Part of a small language model's weights: rotary positions.
Each number is 128 + 32 x the weight over the matrix's rms, rounded and kept within 0 to 255. Layers, rows and columns count from 0.

# layer 6 MLP gate, 2048x768, rms 0.03, rows 1081-1092, columns 384-575
[[136 159 135 126 119 157 122 145  79  98 109 121 115 153 147 105 136  79 154 103 115 126 132 138 166 163 132 200 106 114 123  84 133 121 118 145 187 206 148 120 165 150 185 142 123 150 119 115 120 191 100 128 103 127 128 191 125  95 111 105  83 150 198 105 178 131 142 130 145 151 141 145 152 136 135  81 123 119 132 103 135 104 155  89 132 159 103 134 112 106 126 150  73 127 110  78 117 225 108  68 134 135 113 112 124  99 166 111 145 122 107 151 106 183 144 114 181  69 153 108 157 108 151  94 111 138 135 150 127  57 143 163  80 115  53 177 194 133 118  68 103 111  88 194  75 123  21 132 151 139 113  81  94 150  87 187 123 117 130 167 128 126 167 130 120 124 155 154  35 138 128 153 132 166 113 126  77 120 117 164  89 103 126  42 129 144  99  97 113 134 115 106]
 [ 90 115 108 125 173 143 138 144 164 159 133  87 116 130 115 116 140 116  86 108  73 106 120 110 151 123 117 134 138  96 132 156 147  92 104 105 102 162  75  56 138 143 138 154 139 128 118 199 129 122 122 115 191 143 160 103  99 150 105 164 123 101  71 157 118 115 143  82 136  95 149 103 128 144  88 121 116 215 134 104 120 215  85 118 137 107 123 129 150 114 113  89 147 149 184 155 144 135 194 106 175  92 156 148 111 126 144 126 120 182 174 133 137  93 109 173 146 110 164 123 140  69 138 109 124 128 131 114 117 178 120 152 145  81  94 131 131 154 134 133 167 136 144 104 184 114  86 130 116  81 133 130 158 160  98 110  92 125  74 134 141 118  57 121 108 180 151  49 136 124 137  95 145 120 138 172 109 156 113  90 130 189 106 142  85 117 106 177 136 130  94  80]
 [147 175 182  81 157 154 143 128 181 105 148 131 111 135 152 131  99 163 183 120 103 130 127 104 180 144 212  82 133 126  41  88 153  85 121 105 123 140 120 134 103 129 159  88 177 170 107 184 101  99 118 115  70 183 170 100  64 126 141 112 125 104 136  84 148 113 164 104 199 131 103 119 142 160 121 157 124 177  95 119 124 113 197 182 126 160 143 117 119 178 153 128 132  82 169 141  92 146 158  99 106 164 156 146  61 160 170 121 149 189 114  58 118 112 202 169 120 172 153 136  86 168 173 147 100 143 190 117 175 166 111 126 127  48 125 166 160 132  95 123 117 115 153 133 137 132  77  82 124 109 169 151 143 106 115 136  99  61  89 120 188 173 160 136 133 160 108 197  95  87  72 175 127  97 118 166 167 180 184 164 146  73 152  77  65 142  79 130  90 152 119 169]
 [117  73 144 122 107 105  67 139 154 157 111  83 133 174 160  95 133 122 110 160 104  59  97 167 186 158 127 150 124 109 103 114 162 140 119 113 199  98 122 173  99 125 125 180 166 150 108 131 198 119 112 146  98 132 127 177 109 168 148  64 118 113 126 178 114 114 134 129 127 113  60  91  72 177 185  88 151 132 111 119 162 180 157 112 125 119 133 166 160  97 133 166 123 116 187 108  78 123  75 141 136 126 141  70  90 117 146  77 159 157 130 146  73 101 183  89 119 134 157 144 123 167 180 164  95 162  58  64 111 101 153 131  64 155  78 120 157 139 103 145 172 106  90 132 170 145 151 143 170 121 176 141 153 171 150 145  60 141 154 125 179 160  93  86 150 158 161  75 148  41 111 206 182 130 160 123 127  90 138 133  52 162 116 157  68  70 151 149 161 172 131 117]
 [ 35  97 127 120 193 118 101  58 113 155 134  85 192 128 139 141 136  97 107  64 133 194 145 106 104 132 107 106 144 101 155 112 110 132  99 142 165  62 147 118 108 142 120  85 117 157 174 133 108 177 145 121 158 104  97 109 150 156 174  99 128  81 168 140 150 125 140 109  73 140 116 128  88 173 158  68 143  87  82 124 161 109 133 135 137 131  88 168 188 134  53 141 138 126 141 100 167 183 140 154 132 121 156 122 127 149  94 155 162  60  67 127 128 148 137 131  93 116 143  61 129 123  92 124 147 138 156 172  50 132 137 111  96 131 101 131  84 104 111 134 133 143 105 109 145 151  94 139 122 125 163  90 169 192 117  90 107 151 126 139 142 119 100  94 104  86 104 129 125 116  89 112  92  96 120 138 161  93 168 184 151 146 125  96 116 112 151 161 133 104 129 132]
 [ 95  94 133 156 128 151 124 103 166 170 158  83 137 152 140 113 162 128 205 142 137 100 113  98 164 122 134 151  98 141 183 120  97  89 115 136  66 134 129  87 116 165 114 152  91 115 128 140  83 145 118 100 135 145 182 122 118 182 112 180 118  68 123 122 105 126  97  81 117 157 124  62 108 167 140 118 128 135  98 168 162 158 172 152  92 178 129 206 153 128 110 112  67  50 115 135 115 157  96 135 173 129 106 104  66 127 116 193 144 125 177  32  86 174 116 170 129 139 156 161 103 101 161 146 133 104 173 130  95  89 136 136 100 102  61 106 147 127 113  92 116 118 128 191 122 170 106 180 121 103 137 189 125 130  84 115 116 139 151 124 126 128  83 132 129 162  78 148 124 140 121 147 133  92 130 157  63 161 134 136 100  62 119 100 128 152 138 114  75  92 132 133]
 [132 129  98  90  74 111 167 166 130  90 105 146  95 124 188  90 151 115 120 123 131 124 169  80 144 102 148 124 168 124 110 157  93  98 105 158 131 135 182 179 136 140 169 145 138 110  83 115  91 108 145 124 155  85 151 119 112 116 107 136 162 192 117 105 100 123 124 101 127 102 174 134 110  93 156 112  92 164 135 162 145  97 143 136 142 107 124 182  55 129  78 113 131 115 150 132 148 195 150 132 109 136 161  67 169 144 184 143  79 159 128 143 154 112 147 139 117 117 113 145 151 131 132 114 123 105 171 136 151 160 135 164 115 105 151 177 107 125 115 144 153 156  77 173 158 127 170 192 140 153 136 134 129 125 158 162  77 145 114 131 104 146  73  84 142 128 153  89 131  86 107 136 100 183 160 173  93 125 142 153 141 113 146 141  96 126 108 160 141 143  68 165]
 [163 123  65 122 125 157 101  97 104 162 144  97 157 146 163 126 131  83  67 115  72 146  99  77 139 169 126 130 146 140 128  79 133 155  95 157 143 167 109 121  30 146 154 126  91 142  66 144 106 132 106 116 118 118 114 126 128 108 118 159 114 111 158 119 160 137 101 160 152 125 169 101 115 164 162 158  93 167 140 193 109 146 164 110 172  96 143  80 156 135 153 163 146 108 120 127 118 148 152 157 141 114 134 127 144  97 181 116 104 133 127  86 127 145 132 121 127 116  71 158 194 193 124 146 122 162 148  86 134 132 199 105 151 145 126 171 165 148 102  90 146 113 125 162  97  83 152 175 124 151 140 102 156 101  87 148 165 108 158 145  66  99 126 145 172 135 119 142 109 116 132 120 220 109 112 127 125  61 147 138  88 145 109 175 177 140 131 156 128  84 139 154]
 [163 185 127 131 139 149  95 177 165  97  79 152  73 140 155 106 146 130 114 142 121 138 131 158 150 172 116 129  75 138 122  96 127  91 216 163  92 141 119 140 163  96 195 137 208 119 174  98 152 113  98 116 109 123 143 119  89 189 132  81  82 144  56 100 113 159  17 146  81  62 143 177 101 100 118  94 144 107  99 153 159  99 127 128  98 123 101 138 165 116 102 110 179 123 112 139 162  99 130 104 141 124 137 116  87 136 145 139 175 104 132 125 141 117  95 104 181 115 167 150 145 125 145 130 130 183 147 109  95  96 155 159 171 141 113 171 179 123 132 139  92 129 144 146 145 107 147  95  84  70 124 122 185 179 132 123 151 122 139 131 180 138 152  89 116 156 173 147 163 119 167 135 124 105  72 180 122 168 120 160  95 151 124 187 134  84 117 104 175 172 118 136]
 [202 140  70 103 183 138 100 142 116 145 191  64  71 116 134 123 105 153  99  89 128  79 140 117 153 163 117 165  84 115  76 115 130 162 150 107 106 117 109 150  68 104 143 122 141  72 151 144 162 169 128 174  80 131 161  85  92 125 139 147 117 136 138 108 107  45 109 143 133 139 196  78 108 102 133  68 135 137 106  97 149 170 122 125 132 146  90 176 161 112 106  83 106 139 135 113  75 177 138  90 116 125 107 158 157 170  90 138 127 110  99 187  93 214 119 121  88 155 148 125  84 108  97 163  97 101 145 146  95 138 121 116 156 164 145 174 185 113  80  90 118 108 132 147 116 158 123 159 137 136  95 118 133 113  78 109 122 167 153 164 137 100 112 129 203  96 140 134  57 155 182 122  93  95  58 118  88 111 141 130 127 131  75 143 132 136 113 137  70  75 108 128]
 [156  90 115 151 146 106 146 124 100 144 101 135 165 112 152 171 107 129 107 131 181 155  99  94 138 141  99 179 143  89 164 147 122 145 156 201 191 114  92  78 133 131 114 126 154 123 153 154 102 155 132 153  77 159 186 143 151 109 126  95 174 129  71 174  75 120 157  95  97 154 144 103 143 150 152  78 139 145 172 103 167 106 139 133 151 167 121 201 108 114 173 170 122 121 137 118  91 192 171 104 117 147 193 111 125 122 108 163 122 155 117 127 126 162 134  88 125 146  87  87 136  82 148 156 192 120 120  97 144 127  63 167 119 145 134  99 175 151 177  98 146 133 106 120 112 127 119  91 119 102 140  88 150 135  73 171 139  60 109 160 148 145 119 183 141  96 131 149 101  89 127  61 115 115  97 113 139 145 140 145 167 166 131  86 113 128 151  75 131 144 121 129]
 [109 132 108 105 102 143 174 117 161 177 149  33 118 137 139 110  77  98 136  96 119 121 127  89 118 153 146 155 192  63 120  86  87  85 137 143 138 125 177 128 120 159 113 163 137 145 110 111  26 186 121 125 128 147 175 148 104 143 142 117  28 154 164 109 161 171  95  88 124 120 101 129  61 148 100 107 139 126 109  60 153 168 134  98 129 177 126 171 164 110  70 146 114 139 101 140 148 169 137 153 142 146 123 110 172 124  86 145  91  99 127 139 113 111 121 104 151  91 162 178 132  61 145 127  87 124 157  62 142 158 171 178 157  73  92  97 125 120 127 105 151 143 157 149  85  83 152 173 118 142 152  83 170 176 158 126 155 127 134 163 216 113 152  85 121 131 214  75 120  78 122 135 201 140 114 169  92 139 135 130  62 161 147 126 131 100  61 162 125  97 123  96]]
# layer 6 MLP up, 2048x768, rms 0.0294, rows 1081-1092, columns 384-575
[[158 127  84 144 149  96 152  43 139 122 124 151 107  99 109 127 117 143 101 130 143 156 111 128 125  64  88  93 144 180 118 147 133 117 145 163  61 124 136 107 112 130  87 143 137  82 125  93 143 158 106  75 134 140 143 117  95 156 159 162 119 129  98 141 156 157  95  82 114 174 116 145 169 152 134 145 151 100 162 114 109 124 140 146  99 111  98  91 114 163 127  66 170 134 165 137 120 124 115 142 100  97 162 182 144  98 101 124  95 124 117  69 121 102 106 153  60 156  52  96 139 110 125 135 143 167 124 150 152 134 135 176 145 102 152 101  74 123 130 120 133 158 154 115 147 149 119 143 130 144 130 164  59 136 117 112  87 178 101 104 135 138 100 174  79 117 125  96 194 114 105 125 104  83  91 135 183 115 124  84 134 128 126 162 158  95  74 118 176 127 119 163]
 [176 145 143 138 154 147 134  93 166 169 144 111 117 114 135 188 176 139 172 144 117 114 115 131 100 146 167  99 145 203 152  89 181 130 103  70  71 127 119 165 163 126  69  93 157 179 137 170 147 100 153 189 102 134 129 100 117 166 214 134 135 211 113 137 141 137 119 141 153 195 110 141  73 106 164  83 169 150 173 140 126  89 138 127 101  59  96 103 117  83 135 159 134  68  80 126 133 142 147 168 121  69  97 210 162 100 138 133  95 143 133 146 129 115 165 156 156 102 109 107 145  69 114 103 112 113 135 128  80 127  79  67 142 132 143  74 114 148 160 164  54 171 127 135 147 143 129  98 105  92  71 130 114 118 114 169 119 125 105 136 170  98 125 162 111 112 160 120 149 129 171 166  82 172 132 143 167 100 154 166 146 154 118 109 145 158 116 119 156 119 168 117]
 [108  84 143 100 148 115 170 160 176 123 146  10 130 168 110 155 101 216  79 111  87 117 164 103 127 189 142 136 110 112 105  80  39 112 140 123 189 120  99 114 124 132 134 146  55 147 134  53 153 127 158 132 109 158  87 138  36 103 155 146 112 154 131  75  87 152 133 144 123 128 111 110 119 175 159 138  86 119  87 137 149  91 131  94 153  82 132 148 110 114  91  72 166 122 163 134 136 163 118 134 103 150 125 153  82 249 147 140 115 119 159  59 113 140 125 137 133 115 150 123  94  75 138 113 124 134  80 122 156 119 104  96 118 172 123  82 165 129 175 128 134 116 133 122 127 157 117 101 167 137 118 124 148  55 124 168 138  88 124 133 110  74 183  98 143 199 110 123  47  95 150 167  91 104  88 147 131 119 110 136 131 133 127 111 177  69 165  98 146 126 115  89]
 [171 123  60 145  79 126 138 142 139 189 142 165  68 132 153 122 118 111  93 137  87 140  42 139 183 106 120 198 125 142 162 125 142 108 136  60 165 185  79 121 120 151 147  95  78 121  59 150 179  80 123 120 163  85 141 151 126 200  99 142  87 121 140 180 112 112  94 110 154  93  98 161 116 146 153 141 141 129 114 117  97 145 136 131 127  91 151 111  89 133 123 197 137 173 119 104 141 153  82 177 115 117 121 128 127 129 136 113  90 138 123  96 119 102 140 129 107 138 107 110 100 125 106  97  97  49 113 159 166 125 126 123  81 153  99 121 101 141 103 151 192 139 115 110  80 157 137 143 171 176 120  87 122 114 165 104 128  68  90 126 113 206 114 120  85 144 118 124 104 133 164 183 138 143 158 163 170 122 121  75 112 126 113  97 105 132  77 105 106  90 126 121]
 [128 107 137 128  63  98 118 130 117 142  78 201 142 146 112 121 173 169 118 137 122 150 119 175 127 210 125 122 141 123 122 142 167 132  80 115 161 132  82 140 120 140  64 137 194 133  93 148 184  45 135 128 109 150 115 123 102 101 173 108  98  90 131  83 121 142 117 147  81  98 130 127 125 120 103  99 106 107 169 102  96 155 119 141 136 108 106 115 162 115 100 106 165 106  96 134  89 135 146 136  72 170 145 107 106 158 163 111 141 101 131 175  62 111 156 131 149 208 164 118 132 150 150 139  83 136 166 142  79 171 123 125  68 172 101 151 169  12 105 106 118 141 101 120 176 179 156 127 113 160 170 156 142 134 146 164  89 119 165 142 156 135  99 142  57 122 111 149 124 108  88 174 160 144 155 135 105  71 144  71 119 126  81 112  67 117 147 139 113 100 137 157]
 [ 75 129 156 180 141 107 146 104 134 153 163 120 109 165 136  60 217 127  72 157  79 118 122 105  96 111 113 153 164 111 153 176 147  89  69 152 127 103 138 152 115 154 131 140  92 102 114  73 114 167 122 141 200  84 197 154  78  92 103 115 118 132  91 138 110 148 103 171 139 117 112 106  84 164 161  78 152 157 133 181 155 143 125  83 124 160 189 131 164 129 132 153  78 136 138 103  99 118  78  47 172 138 123 169 172 108 114 102 131  82 125 121  96 143 136 142  74 124  80 210 144 108 172  91 160 128 155  67  63  92 114 118 175 153 110 139 118 131 127 136 161 127 144  97 118 159 128 152  72  96 136 129 111 116 139 115 144 111 149 139  93  81  67 160 125 147 156 116 173 139 119 103 116 164 140 113 102 135 138 155 124 170 148 101  65 180 125 155 102 136 123 126]
 [153 164 112 102 132 175 120 141 148 134 128  96 125 158 104 132 148 116  91 169  60 106 116  81 144  99 148 132 103 144 119 166 141  87 136 137 208 117 119 185 143  83 130  91 178 176 170  97 163 132 155 164  68 181 108 152  89  91 144 183 167 141 134 162 121 146 175 127 105 158  82 116 110 187 131 206 132 115 120 107 133 129 135 137 112 163 141 137 120 158 163  98  82 106 107 168 136 138 145 113 149 121 116  84  72 114  96  72 114 154 127 143 132 141 117 168 160  67 121  55 126  97 104 150 121 115  77 101 168  76 174 127 140 107 141 132 137 104  70 121 131 176 153 110 128 139 116 121 129 114 111  77 105 147 138 127 114 125 131 126 161 118 155 116 132  95 126 169 161 120  97 117 168  70  70 109 136 141 138 154 124 120 105 114 178 154 113 100 120 161 191  73]
 [151 155 193 155 118 107 111 136 125 138 108 164 191 116 159 126 170 109 175 122 136  52 198 152 108 152 105 140 100 113 131 160 152  37 139 100 204  84  80 156 138 120 161 143 123 166 165 130 130 100 171 116 114 135 167  39 154 112 128  92 165 193 115 145  96 130  75 110 107 115 131 155  85 154 169 114 159  64 115 177 219  62  61 141 146 125  65 121 136 122  97 112 106 150 101 103 213 130 183 152 137 190 149  91 132  98 124 167 138 127 116  83 131 162  96 110 104 152 173 161 168 117 124 110 116  94 145  95 110 187 171  72 142 119 145 114  71 150 154 112 105 113 119 173 110 161 141 148 157 112 157 100 104 100 130  76 105 120 119 134 180 174 151 119 140 200 140 152 163 179 148 133 162 148 184 129 115 188 121 129 146  71  95 135 140 148 154 147  95 153 143  27]
 [156 124 175 130 129 152 165  92 139 122 153 130  72 126 172 137 143  73 104 122 195 119 162 148 138 121 186 146 143 134 129  98 166 142 143 113 159 169 158  77 154 137  72 144 126 107  87 115  70 143 131 232 135 158 123 176  86 111 138  89 124 120 148 154 143 132 154 167 207 137 112 150 142 142 210 141 160 163 170 146 121 145 174 120 150 113 128 112 104 179  87 118 132 138 114 111 153 167 166 147  59  70 144  98 126  86  85  83 163 162 133 144 120 129 161  89 132 157 163 106 130 132 105 167 137 127  99 103  93 105  98 136 122  89 127 130 116 118  94 185 129  83 135 161 185 172 131 113 145  85 121 126 146  95 106 122 122 139 100 143  54 151 134 113  29 128 119 160 113 131 107 132 101  95 112 133 128 133 134  90 126 130 100 130 102 144  99 146 107  95 155 106]
 [ 62 130 190  55 172 139  53  89 174 126 101  99 134 178 106 137  90 117 143 158 132 127 146 129 131 149 107 108  54  99  69 120 106 111 172 122 128 148 122 140 160 118 135 170 113 207 133 124 116  79 132  99 169 143 127 121 122 131 101 156 101 105 107 156 112  94 158 130 151 167  90  81 123 114 127 132 154 101  97 128 152  86 105 147 134 100 126 141 106 129  86 162  76 122 103  95 165  85 115 143 188 173 112 136  51 136 165 113 135 147  82 130 132 137 149 111 119  99 119 124 138 128 106  84 166 134  85 163 127 116 160 129 149 112 124 112 133 118 153 113 121 141 133 104 197 149  93  94  80 158  99 120  83 168 163 114 128 158  94 143 107 143 176  80 105 129  93 128 105 141  95 107 172 119 129  71 124 154 119 157 157 151 161  87 124  82 106 110 165 178  93 141]
 [ 92 123  93 146 117 119 143 127  75  86  85 132 138 123 124 110 164 150 143 173 167 161 128 138 158 127 100 107  58 138 150 102 152 107 149 177 104 103 182 140 186 142 144 140 156 120 119 104 158 131 111 128 160 129  93 161 167 144 105 158 141 140  99 120 111 130 129 162 109 108  84 187 100 114 113 136 124 143  63  97 111 127 116 150 153 223 144  86 111 114 105 124  87 151  94 170 159 131 150 196 151 133 170 105 156 106 143 120 176 170  61 145 141 149 207 137 141 121 137  65 122 159 136 191 125 159 139 182  94 164  87 113 100 136 154 137  60  99 120  58 103 144 118 127 141 112 160 110 110 145 163 141  99 200 120 184 151  96 143 124 146  97 164 137 154 102 104 102 128 110 104 146 131 111 133  81 127 112 183 138 149  87 113 104 134 175 150  96  80 122 120 138]
 [194 159 190 160 107 155  76 138 119 134 157 138 106 160  98 128  93 121 117 149 159 107 147 166  96 114 157 106 101 135 149 167 142 220 146 115 113 127  45 136 170  83 162 126 128 190 114  81 133 148 151 101 134 112  85 209 128 119 103  97 156 122 174 123 128 139 125 133 168 150 149 169 168 123 196 162  71 117 163 151 112 131 130 191 196 158 103 126  88  78 212 129 112 107  99  97 145 129 166 129 124 102 174 123 100 123 166 140 118 151  76 110  99 107  93 141 157 108 107 113  97 119 138 151 124 141 107 185  73 109 147 158 130 124 131  97 129 140 112 114 111 156 128 106 137  91 111 105  86  88 104 154  56  83 117 112 130 108  93  48 126 157 110 154 165 124 102 124 168 110 170 167  81 121  90 118 160 120 116 125 148 124 135 156 148 129  91  86  92 155 173 122]]
# layer 6 MLP down (transposed), 2048x768, rms 0.0245, rows 1081-1092, columns 384-575
[[ 69  61 147 139 154 146 167  33 132  84 167 159 140  99  70 128 160  74 109 101 175 114 144 155 154 171  90  71 135 160 119 119 156 100 146 165 176 123 126 122 143 122 165  73  59 116 159 131 133 130 137 161 160 157  80 146 102 117 133 161 141 180 114 158 146 124  93 125 123 127 147 145 136 141 207 106 123 189 154 119 113 146 141 109 146 151 145 172 147 116  85 115 168  94 170  84  99 147 132 144 113 126 153 178 144  91 107  61 194 207 111 117 107 116 162 138 134  59  41 122 150  89 160 109 146 131 115 119 174 119  67 105 156 125  87 103 150 180 148  79 151 168 160  99 143 173 163 140 125  96 150 117 127 127 129 160 135 159 125 181 126 118 116 114 115  76 122  85 101 131 162  96 103 163 114 105 128 111  99 180 129  85 120 162 132  93 105 107 167 155 135 175]
 [147  24  91 155 102 128 150 155 145 139 131 146 141  96  76  98  79  92  83 153 174 107  98 126 109 133 140  63 153 133 162  91 143  84  79 132 163 157 126 193 123  85 185 151 107 109  97 115 126 141 110 147 167  95 105  90 143 163 130  92 159 136 108 135 146 102 118 128 125 143 111 122 119 129 169 148  73 163  97 161 100 118 101  79 155 111 123 174 144  94 186 134  99 112  68 134 153 101 143 155 112 119  43 102 182 174 158 120  75 129 147  81  97 123 118 122  30  82 144 169  82  68 159 129  91 141 142 126 108 122  76 128 200 124 168 138  97  96 126 136 149  87 134 183 128 157 128 132 167  92 181 147 140 131 133  91 117 112 153 112 159 103 148 167 104 145  86 109 168 187 138 104  94 149 111  95 128 103  87 133 178 124 152 122 155  63 155 141 130  91 127 103]
 [162 138 116 126 109  90  73  54 102 176  88 121 105 196 114 101 140  60 154 181 115 147 109 127 130 143 146 102  83 100 149 148 102  74 119 193 123 128 129 101 140 123  84 108 157 116 119 180 126 160 161 146 125 119 156 117  82 165  91 109 167  82  78 132 114 112 144  75 183 143 122  89 121 172 152 109 102 141 124 112 158 119  67 128 128 146 125 105 201 169 169 114 144 126 122 174 153  94 108 113 123 110 126 132 127 168 106 151 133  95 130 110 129 165  85  99 185 154 107 183 151 128 111 103 111 141 111  88 127 122  74 150 131 135 146 160 136 184 127 133  85 180 120  91 167  91 146 192 130  87 130 113 130  32 184 160 107 111 112  89 108  83 161  65 124 167 123 144 113 143 173 135 111 107 128 142  80 111  79 125 130 207 135 123  82 149  49 165 115 120 126 201]
 [116 109 128 156 131  57 131 180 106 102 124 111 184  92 120  74 140 183 174 167 143 180 163  41 166  83 133 105  97 116 159 122  87 100 110 118 158 143 180  75  84 136 131 150 149 183 107 114 148  90 117 110 139 100 157 169 126  85 112  93  90 161 191 152 188  71 165 117 137 149 165 166 118 100 110 105 133 161 129 143 166 167 111 141 140 132 138  93 116 149  84 117  90 137 124 134  92 108 200 133 132 118 162  83 145 130 102 140 129 125 150 109 120 141 165 136  98 122 131 128 101 171 145 140 114 145 130  95 134 168  82 142  98 129 126 116 121 145  93 115 122 126 129 175 141 133 141 126  88 151 140 106 123 158 124 157 105 112  82 138 133  97 157 255 135  60 131 109 165 143 113 145 138 197 124 147 154 133 159 148 103 149  98 106 128 121 133 134 137 128 141 115]
 [119 128 131 113 158 144  71 150 130 163 141 134  95 147  99 151  99  64 182 130  93  97 196 137 152  87 138 100 116 130  65  88  84 180 146  84  96 169 103 147 152  91 131 178 140 127  92 167  88 141 132 108 132  68 154 117 116 169  84 214 100 163 130 123 139 128 141 171 107 127 149  87 172 130  96 121 169 133 141 128 126 168  78 160 132 139 180 111 120  74 119 169 142  81 129 192  74 124 134 124  98 165 186  94 134 142 103 122 148 132 161 114 114 100 118 138 129  72  87 128 152 185 166  97 184 113 135 170 109  77 123 171 136 134 180 155 134 150  56 132 108  67  94 136 102 150 150 135 147 101 150 128 146 151 156 142  88  65 155 122 173 111 178 181 173 117 165 120 113 138 110 105 140 110 200 123  81  90  80 173 133 115 148 150 138 127 183  98 181 114  65 117]
 [120 100 158  88 141 146 161 106  57 128 177  52 130  99  68 158 149 139 103 112 177 134 126 142 172 130  90 106 160 143 183 120 111 150  96 103 125 150 176 134  94 114 142 148 126 106  67  90 124 168 131 132 141 127 140 153 171 140 158 119 169  60  75 152 121 151 108 109 114 180 141 119  38 118 145  81 120 157 162 100  69 120 162 166 136 162 109 192 146 147  62 132 155  62 193  93 138 144 132 123 170 155 109 115 135 134 136 156 164 147  51 117 182  79  74 122 162 165 113 142  83 155 130 154 101  97 147  73 144 117 152  92 144  90 113  97 120 110 161 161 139 107  89 152 169 146 167 148 156 147 142 102 130  84 111 139 118 155 128 144 112  77 127 183 106 131  99 113 143  80 102 144 138 125 102 148 145 123 125 172 169 154 118  94 154 152 137  94  85 114 149  58]
 [159 112 101 128  90 163 137 170 146  87  82 192 129 148 172 110 122  55 142 127 151 171 101 116 228 142 196  94  86  96 112 107 144 110 119  60 112 172 112 108 122 148 119  91 174 202  85  91 138 181 147  76 123  80 141 122 104 104 168 177 139 130  51 147 144 138 119 129 144 112 125 109  66 161  98 138 130 118 164 173 130 169 175 222 124 111 157 146 109 138 128  94  84 170 119 148  90 166  96  99  90 110 134 108 108  90 146 144 115 189 163 107  89  90  97 129 133 117 147 148 171 122 196 127 146 145 157 124 142  86 167  92 114 136 105 147 126 114 128 113 160 184  97 162 111 158 100  99 121 164  99 126 130 123 161  73 144 122 122 134 125 131 113 121 119 159 148  98 147 151 117 156 148 191 116 143 184 121 149 126 132  70 128  63 135 165 102 180 153  99 135 119]
 [ 99  84 116 157 137  83  85 150 130 129 157 157 159 120 148 165 114 133 119 121 134 153 185 156 109  94 111 111  56 140 152  88  73  85 133 109 138 112 145 112 141 105 154 119 190 114 138 123 157 135 143  93 123 101 106  81 214 139 115 152 158 108  87 196 132 152 126 143 151 120  75 107  64 136 143 106 121 135 134 165 159 109  83 135  62 205  69 180 130 110 122 129  99 135 133 132 133 137 169 110 120 114 167 133  68  73  84 131 200 199 101 133 160 137 100 129 169 104 115 167 101 133 108 163 218 138 116  86  84  80 115  99 159  72 120 140 156 117  91 167  92 113 143 127 146 137 104 109 164  96 165 107 154 102 126  84 141 148  77  76 186 125 104 150  77 166 119  64 150 159 130  36 150  95 119 138  69 100 201 131  78 145 142  41 188 152 208  96 176 116 116 161]
 [122 167 166 126 152 179 150 163 111 104 117 113 103 131 143 141 122 131  92 105 114  98 134 159 113 189 137 132  95 125 157 105 117  83 159 149 132 124 127 136 138  90  95  99 147  92 131 112 117 154  65 160 150  83  91 165 104 120 145 136 104 151 175 133 139 177  79 172 157 100 139 148  77 147 141  96 114 110 116  91 105 173 166 129  88 120 158 146 136 123 114 100  69 168 120  94 147  96  85 110  88 135 152 133 102 128 121 123 150  96 129 167 118 126 163 140 127  53 177 101 107 134 135 134 103 143 110 140  84 170 111 111 153 106 161 147 152 133  73 138 113 144 118 115 154 159 129 139  90 128 123 125 167 149 164 136 140  82 164 104 174  84 135 103 137 107 120 114 114 152 131  85 108  93 155 149 128 122  68  42 110 132 179 106 153 108 126 187 130 135 125 155]
 [127 133 157  68 161 160  89 104 155 162  85  96 111 131 127 137 113 158 119 149  79 121 109 104 200 173 110 137 152 133 101 103 139  97 168 143 107  78 115 144 125 119 159 151 147 125 123 131 170  79 129 128  88 162  74  76 133 110 156 132  34 194 156  93 133  67 103  83 131 121 180  98 160  38 122 161 171 191 181  94 136 118 114 109 143  96 117 134 133 105 126 131  91 139 115 134 111  86 120 126 154 126 120 128 169 186  99 143 178  94  65 149 139 148  96 160 117  93 152  73  95 110 135 129  82 105 119 143 114 134 126 160 104 128 127 126 154  99  75 130 169 119 125 120 131 170 139 127  81 171 129 143 150 176 123 120 161 134 161 108 150 166 146  77 150  94 137  76 106 120  97 119  55 116 120 134 135 169 172 113 134 131 109  79 103 135 130 109 139 104 126 169]
 [ 93 180 169 111 145  81 127 167 140 150 157 190  97 154 119 170  98 174 134 192  83 111 150 122 122 124 101 138 146 135 157 151 163 131 150 135 177 146 148  85  99 126 124 130 132 121  99 150 161  68 117 156  99 137 102 115 160 109 155 151 118 145 144 145 101 143 111  84 160 135 104 130 150 119 186 141  96 130  93 181 151 148  76 166 136 124 126 109 137 152 208 136 101  86 154 162 159 135 159  69 102  84  68 142 148 141  64 200 116 152 134 142 122 133 109 100 175 101 122 133 137 118 138 153 122 150 139 133 131  75  84 112 162 117 118  81 179 156 158 119 110 110 103 205 180 146 170 143 137 155 171 157 178 129  91 134 155  67  75  78 132 176 181  97 143 186 148 137  83 128 117 120 117 150  82 147 145 122 136 148 123 145 189 124 143 142 118  86 141 122 156 155]
 [ 94 133 119  97 112 147 155 103 126 100 159  97 136 130 134  75 124 124  94  98 151  99 154 140 112 125 106 151 147 101 131 110  93  81 151 128 151 162 140 129 105 143  75 116 151 120  88 122 104 190 175  97 116 128 114 142 125 149 102 110 104 170 118 126 110 115 121  99 143 145  97 165 139 152 189 150 115  80 121 110  96 138 126 125 144 112 132 188 144 114 156  67  82 154 140 195 219 131  75 150 150 146  93 167  76  94  89  91 120 125 169  57 140 124 116 131 118  75 119 163 114 122 115 132 162 117  62  35 121 116  78 132 169 131 123 129 139  97  75  80 112 125  42 126 157 136 159 161 155 132 157 150 199 107 153 114 133 145 156 115 118  98 111 129 142 127 174  89 102 123 124 127 170 118 123  99 155  95  72 153 129 154 141 162 157  72 105 187 117 106 151 120]]